config.yaml
d_model: 256
n_head: 8
rope_base: 10000.0
rope_fraction: 1.0
tie_embeddings: true
weight_decay: 0.0
lr_head: 0.00872
final_lr_fraction: 0.05
steps: 4751
Each number is 500 + 25 x the weight over the matrix's rms, rounded and kept within 0 to 999. Layers, rows and columns count from 0. Numbers have three digits each.

# down: layer 9 MLP down (transposed), 1024x256, rms 0.126, rows 346-354, columns 0-255
# gate: layer 9 MLP gate, 1024x256, rms 0.132, rows 347-354, columns 0-255
# up: layer 9 MLP up, 1024x256, rms 0.134, rows 347-354, columns 0-255
down346:474517478525548494467523518497469479542447495502509564495490503528522470491521492490471530500544470496518522490489494549461483462517500447477507466450511509479477545506501482522503484455505508519497495512508510510527501524529521492503513477476483478545481494468489509490531477490451494520504521517506466457494536480544474552486504505522538503481519492523507453525478502480523490531517533480531510496493496516513516528498510525483530504502477539495495508446513544503579542506478535520435474539478475462533510471512541488554519535494502497431466458519507526457506501465488510493534487526492500482526498517535533549484505528515481475479527500476467533491513488513512486487503509484515509458479489492480487508459462517502491451505497513536521505486505506494501498520539498
gate347:481524511481490531510527459502488515519461482530507563514517494492473518513530502521520455474503449509521513505507494494477497524526476523501510467520465515483514488486527473458482543472494517487514490516514483496507461487529456558496509512479493495509544508453544499501461488473489517514523530494487517494525555488458544549492477483446503456488527511572466546487519469513460503491529517461473472514472529515528553477421532487503493540475541504538483475496523500533489521500491507501515511489499505520492514521518524507514515495483525447491533505492498477479491508529491521526516517500497496488460546455515469463479477475501485481484519462485573504513526491498505462475481527520462507472510544508509491465429509513496525491494531506496484519487504496477480443493510464
up347:512489513499516510533516513521468457528496454515507482478488483516491505484455522506477475531523485520448528513552470544528486517501500517520498514481514457526540476503520535465500495528522495501498468525499498522520491527466483491450480546431475511494482513497520466484539495506492505555480492441467541522488498494491496481529524435498525532496503510487478463480489465490540514544510495486501483575496489452491527516521521497464503527521484473466511575501522510485545496499516537568494501542472479525500475483508541537485490529477502497507530474504501521496486493514512486517524477497449497514484505483539516485448479510441517482493453499464508509480502502472532481490473477480496469503523506470497467481518463488495512519456518494471552519490481480505518503532520521
down347:515473550492517502515490505487481507480493487522462446524524520537526514526500521515506509483466489500483519461500492525455460536452498520502508502502492493488522487467495481502458470501505488519501535502482472480453477470525567527504502488517510522495459482505494518497473467520525526431484494562509479505450500491471490482503473463537495501486513517461493499462472501517511501493478500520538482465496450528498517552479531489461503460499517539500480479521500485482492496474524519521537455466475509483531519495497498510491489510465464512511493529480499527484508515536476485473495489468546555465476514523499497512519506525484492560479457503484502538497507486498505513508461503503502535524505499478482496496501517502499531495512524499484490422592470422477441444481502495
gate348:497524469531532504493488510500508457509514490493467548549464483504521464540492505506530520527492531480550477503478506483494549522524546567465520454464496529499513506515493510495479470472511488478529502503532485484459539501538513503521536518499483509462494493456464467496546486520519531458513541486465501510501517486512498498477531461463558473506503510508501479517492499533500526472509496509494498474497445459492503485514509488468543500496540488503493486505490520474466485477526534449533539515531527488494489499478489487541503512498466519495492521488515470498489474502472521446445562479460541483476515518541541474478500517509510484490509519477448475498533466517460473474510453493536512459486487507503497470509529473501545508450506487542496485527512519513522475494518457
up348:500496512495512537487504474483538527490465425546534529503525520569476527522489469496466444505499491541495503520513502524491529465503489493525476486491459508489465503488518495519519480512499442529550533472461489486475446460492504524492517514533506512502561515469527515459479459483450534524505478462491510470485521491488509475532509455498452509461489460477483521511539548475548504507461490505502502495506463523537543503488495506469467505487488531485460457534507510495525524528507561515501540539456494511467505512499525523554445521517451461522516473492485496529491504475486488478507478492504541508472467513449499484554523514500505525521491503457469479513472465501489497451504522449554505476561491522532476467523477478488501481465491504469537461486465488492510478508479479
down348:498409476451477506509459464517531525439507495472459472536490536485511554488481488481504480513478523504498514528495536497509512496471488473540537506473511487488490494518487470531469500502492483556506547464550535515546528462437494477528510498496521535486463481521516490499487502518510471517494497482541489476465483521463498477506519515515516479524533497522500518485464500523537515515507465483507545505498458541535510497509448501490470503531513518487515436448538517465516495520485510504517499517500495501511492527440526511476514522509509540494533481522504549428507486517509504498532472548476471470505526493505506503504518472508494547537549446506524503538454516492480485510503558511502546557498498493505488517504482464516482498503558479470541506450475532471486538505483550
gate349:530547481540515503484522480527464533480462545510445528499476481527509492539514494514514495493518510519506497515471545473502477487499506529490499483534504476481527531470495457489485532489455543535532505519533491458512514523490516482498533497515528538514551501525518490501515486514561530469517543445517464524485482511507457502525482498522489533488506493502477481471467533570488481512496521503468506486518470520497524471454491515563546463522495480567528505501505498523498490479520481490531481510486485501509485516490514515505430565476500525523572501474521466525525489474484502482512525487529503456461529489483501455533489488515472501539490463492523495487531483514506499482538522510465538503452512541476536525509553516524504509491480533516486543508499499483448474486493452
up349:469502514495511513465517527468501518483531513456505524457505505552499536520493507506503513481481507496554464517490486486536548474532523529498457501561524467519514521500467474501491467554512492542492548498492518515501486480534477490458485524528486496544496470492476456519511465522482464541506473514499473512492478482487533505494473533506481517496510538501501544448524523460466521485514507493558499514523521495501496502519504506515509502454493501510547490474503549513525463509515516519546505533504523515536555533485509490429457532515519431503482499533506510514514574497462537488481500484492481461494485513461506527499504491494503554478536519481497472479476514540558509534488493501538531543522475503529555553476515533466538547508484545550493483517478519494523507537533490
down349:541519526461514483468519475528513487514468519508480521508509499555515480420514450520530537513495513543504526501501546506470525459460470547505527542512503555487522501498503475452515526488472505521464485501493531458543518543472482487487480528478491470511524500536478499512493527496531462526546515502525496480528574496463468487490547502536496424487475527548496507471500492510480492500523526463471467490488451544489492506521479526492486524527487505492563511502505503508534519455507501490471508471443504467467510485480524471531511508483485447488486514478487528523516471542515516539514489523475496549493482494501453481500489514502497520545491536526477484482490447471482512524540509509495451527466479532530532470528478491505511524514447466471517524466556494528518484513503496
gate350:508501523484497516485501482503505465513529529516485523489491475506502505487514492461473509506534498503466483532464497480495460528512451532503491487529531530519476493524510534448479511486503491516568526506498486555530543507501564489496485494512488492532539490477486528442476489495521538481476513534556525497486499512516454498499464522480494505453473491513496510499514496503460495464530449463463490449493487450533491502518518545469476536502531503504482505477496513501502510432457507534462527521472462499472518471517520481508541512508582502496492486495588517510514529503474482539493461533463533509529542497533488493525501537510473505528476513502506500513517500500513496463499513507525477451502529467521469534500551518516479549507527495431490481493498537527487480498451468
up350:507522502472510461494517508518459538488469515505493506504445531477456514503513464474524490488493484506517496506511516490501460521514487512522541452450472484491520499492554524512503505508483547521491466486496486530539474481496486459511491521490545552503551492522506524468504498498409529475515490494506470518519485513489506477502512529531460467504529511529501517445535507498517508500466500515530479506490491485475545529465504482489517524523515487497505461527485531539497484516521507505525503499504506535449472476491491540451526495481498469512490463489535521491534526486534555500501537529518506479501519570485507528489510511488500486499533479512506483497468486499493484501463489508547540488501506526527527494524435482522477498496529487481468510549564541513553514536514453
down350:521493519497533496489493509493483537545508508503463482485520490552473444490524487496481531503469482460492551502535484489487495512433514479484472518515477539496474528540487541580507572544495473468522463501476543491539493498478481503458502509565494483506496521503515515467502539475496525520511513492519518499489493497511490520462518496422507491465473487484507498509512504501555458461471502529536527487517494505507477510515496504500497506513489521497491457480489497460483435500450497477519508453462503481482530522515476476506516539521542550443546509513520462537490452498509478528477518486480545542500496467487453469512495538461502472506477516516479466487508477473475528481481482517493513493540491489576498531510496552482501523495470476494499481535494478499482513471524506
gate351:541527530550535457512535492521488496532512472475506511476498453498499482498533532547554485518500514495503470515472501520497543462503499474501508517552519498511559503556583443496503506527498505531508487522502508479491498490543511468492510471524479538506491472454486531481497478456491534522482524524506532516511496471514507510525493508482521471497502476463508470490530526530484475513490504532490498448511514508531485492496515515493513538513545466509464521463540463518499556484508458479460525519522497489490508513485510474522454513529532497460545501509506482445490473496458485528472507480504478544489494483515500486464497476495510489520478513484501525490486455460478489494507506509482508524485486454524448466459502512535505454468530515498506465502481474498519490494471550
up351:475483503490470495484460509456501486502548513486540547492498521525519516490517505530476517484494488476478507479476471492468495457495510500493550495548500518487487494447491480486507534491486496516517556523493470511449480493470548468481515512496512504455538515417523526491572508501522491511561501528462499491512524496471526490434484541509498503510533486513500483535523505524529523481494484421486529521463464468459462448515472534490480490522500500494505480477502519495510474538479484504515515494562463535505505494479521462505493473484437542507524528497499529511534514507483532510507500504479505482475524524480507499511536501542503540490464521515516490467503514506494508472488474462517484521480498517539496496492522578467513543543508514461467489499475458511503485512480512
down351:506572470500503497470513514486503484535517522462505518548460490494516508485512493555502496465476485511483473496480533477542493472468470495520531512517505545445529510472513545472493482486489473479507525511497465482533495542451483494505513488484490479507511522461527494516491558523474501483539581499505502513469465472473520532510519468475559483529470495480511489494501502493488538488459496525506524559521461458507497513464511503512528477525473519545485528513511528497508517463515483472510460536515504484489498480481480492556459461462497488528530488475511507541531509510509478513542499514493507504468540534507525483537505509496575500529513497473529475514503537533462503496502552477488480449494496488505526498510489544482488485461523473538514534494485465496495498508529509
gate352:507514551492489482529543502486472533480511464470515515540459481481491500474512501456502539507491530502502496493519512482531500488498487492516479481539503545508490524492539487485504536507496486484515508509492482463519496495505502532535492512484475505499534545487531510518509508539485507508478524497549481538457500489458471485498519493482495504517520458498467526535514508473492488489469487477488498475501523506518463509515508522455514514459541490526532525508469484517493478485528482461503535533526522534458543499462467522542474513506490504491491490460505489512519469486476512521517526534512506514517481507488497511491507467506489511446470519494527478457493490502482515474494489528510516506526494489512479522484489472474517520447519537501489497522471482503516552516479511
up352:491481510495459534542509467502518522496535492516505540493439517492511503527507473495546500531485498501511519506526487506471509463511491494522476512469471483528482475506475525470479530487480488532529500507507492486485468517515515479511527501477470507515490474460502500469500510479471519490485506534484513480490475470497527492502512486479492478494510492483474543488536548535454511508536524473501505525551511471521477500537523497513495506515525479532478500518504536487493541479487519540491445503448501512502513580524509488479450470511509539477487491487492462517500492537475486542471554515483479517535495460444481505479484482435520493508485515528505491475500481474499482487504548490519496489518532506459512491495537506514536513504521495474512517506468475466472495514487517
down352:490454494482503513521506468500534506494530528522502495515532507515551474526534469496476482482524483543494491508542498481502474516444522466494482511508515506539516516487498448467471506514517507514506472425498490522518518486457462510499503508523500496504513477480476501512510487489493484505510509482484462477485529507533494512445526526463480472482536515483530522500505511525513501526502493515504478513474499439508510494491507479522451477555489493500500512523477511461506476491504564526485457447510506503499497533509509477486515457487513535517485523545481492471514481485488514475464486506514478535488480513498505468498535501482483488555508484493494493473502475482487508507537497462474508485457506503514488488468497493487519528514542488489477504493503519496464469451471526
gate353:506512536504498518513539503499512504514497535534513496507490492510498496460504495510455508473508514492495539517447497512521520481486499488487510465492440474489479513530509481489513459475488503518520469491507497492487516496511525474457513495516531501511514492541468499519538479451472505503531506509530521536520493519511493501482456510515469491522505449518545495482469457499502505462473514457461532467488491500523539496510459493431548522493475496559441482475496502498509523468477495510496560517547503530503539490490487529474516526493516514474482481508503511446494549462482497474528506483478515481484492512517503464525547478512514508495493436499474529488476514509492513519480520519502478496505513514515505533476491471474543481504454480502489505505484531521478527506492465
up353:461510514531514490549484508501498491490544519469563504536476493492509502493549514491503518481519484530495511481524492513518488541467471539512491523501506515501520487509501497475510518471488518497490474491468466500493545476468524465502482485526506476527508480542508543533486493507507476482503470509551507491532487470508441498452484537489547528490509505461511484491494483509520489487485518532491510521534490463471509504509478535444507510477488548443472496517515485505469546501476516505548520495504488522506502498507487492471497505497499507495503476496498491470455546527491490516566500489513515471438497505494486539477485499495483501517498449482463492532501484526508479521475489506511535478435473479529470504504496487480463486471555517438527484538524526514513496467528486
down353:481455513525461487525474500504496505516539552507510483499518486477481450477488544489492520478516522460490535504464490521531517490529497486480505481505458504515460489506503490492529534527527472449527471513508482488484469516553517454480508523517591492497486493480483492554512526482473524502509565458522487468518468477498501493499508515524554512467472497514498505492533476422489506466515520527502515471504506492480532452520501510466494489480515520520469499479500504498490513476513508494454512519529514482523500495500488478463529518509492497481526480495502462494517537529511476482518503490463526528490462523528526459530511510487553506463477491491481519493506492516506503510528509492478513485530492546521535464481491532509485496514528522499488502515519519489500510535491485
gate354:491519491516505533465468494533492518479470507505484525517471471511527517489481456493491491548485539479539482482498502495500528532463486466520507484482455492535552474514431506531509489511490504508469474523522445481489489492512487505445517514500500512523518453475511485484492493521479455511493491500549457502490509484471500491467504519535523498494496494561492482484462503442469505463501443484529506489524523512466482443519538489450493502507492511494507480465483504495479501498510517512510533494510515468520500502515519515559475468486494515502505480520541503507513532534474522540501469451484537559523506507474497477512489460511509500504489514497480462481501517492499489505475518519505460480505543477499497480500487487532505437495498485514492472515550551529491471464469523
up354:504519515503484515507512561521540487489469541472506540545495503469514447512509518478457498501507548472492499496522481486530489491555518502513477536443502489524509487486497500543504482539545516492463505492527493532507516483457505521512522475464500513499483517486527534509514470502514529509481542488508528484539530522506494493512531510492512512520528484512506517496492534459534489466462494480507498499512466502465514466460540502491504539468508511527518487477475509485514454485467519500515507480539547491499516458480473525533523484511499479473472449487528457473498489519469498504487483519522495458501532468520517495475479487534498499505499566480518521540533519498512509521498499498494480522474493493492535462507467540498552502507483468450496466497552506526502530552497477
down354:469452491490524498501431531481477504486512499517508535519489530529452519497467516494516493463516465497516464501519470503513494505491514504524484482524509547449501544488484513467506460511480462494534498524524522477489508494538482527497505481494486486504471486493481489497515457532527499499546465510489533468499499498494513516543501481482464538550497545491517488501490546516491450531543520501500509505524494496473478500479546506494455504526493493468494494556520469572467507529493496524468463483481483515529510545469484477509510504506510532457539513459474488549474482532499527492524521508472472512491466526518498483516499507495597481526517497475459480497487531507511458471504469480462516486485462494477460463465507509494506538516484490546488500485475507531520509526515488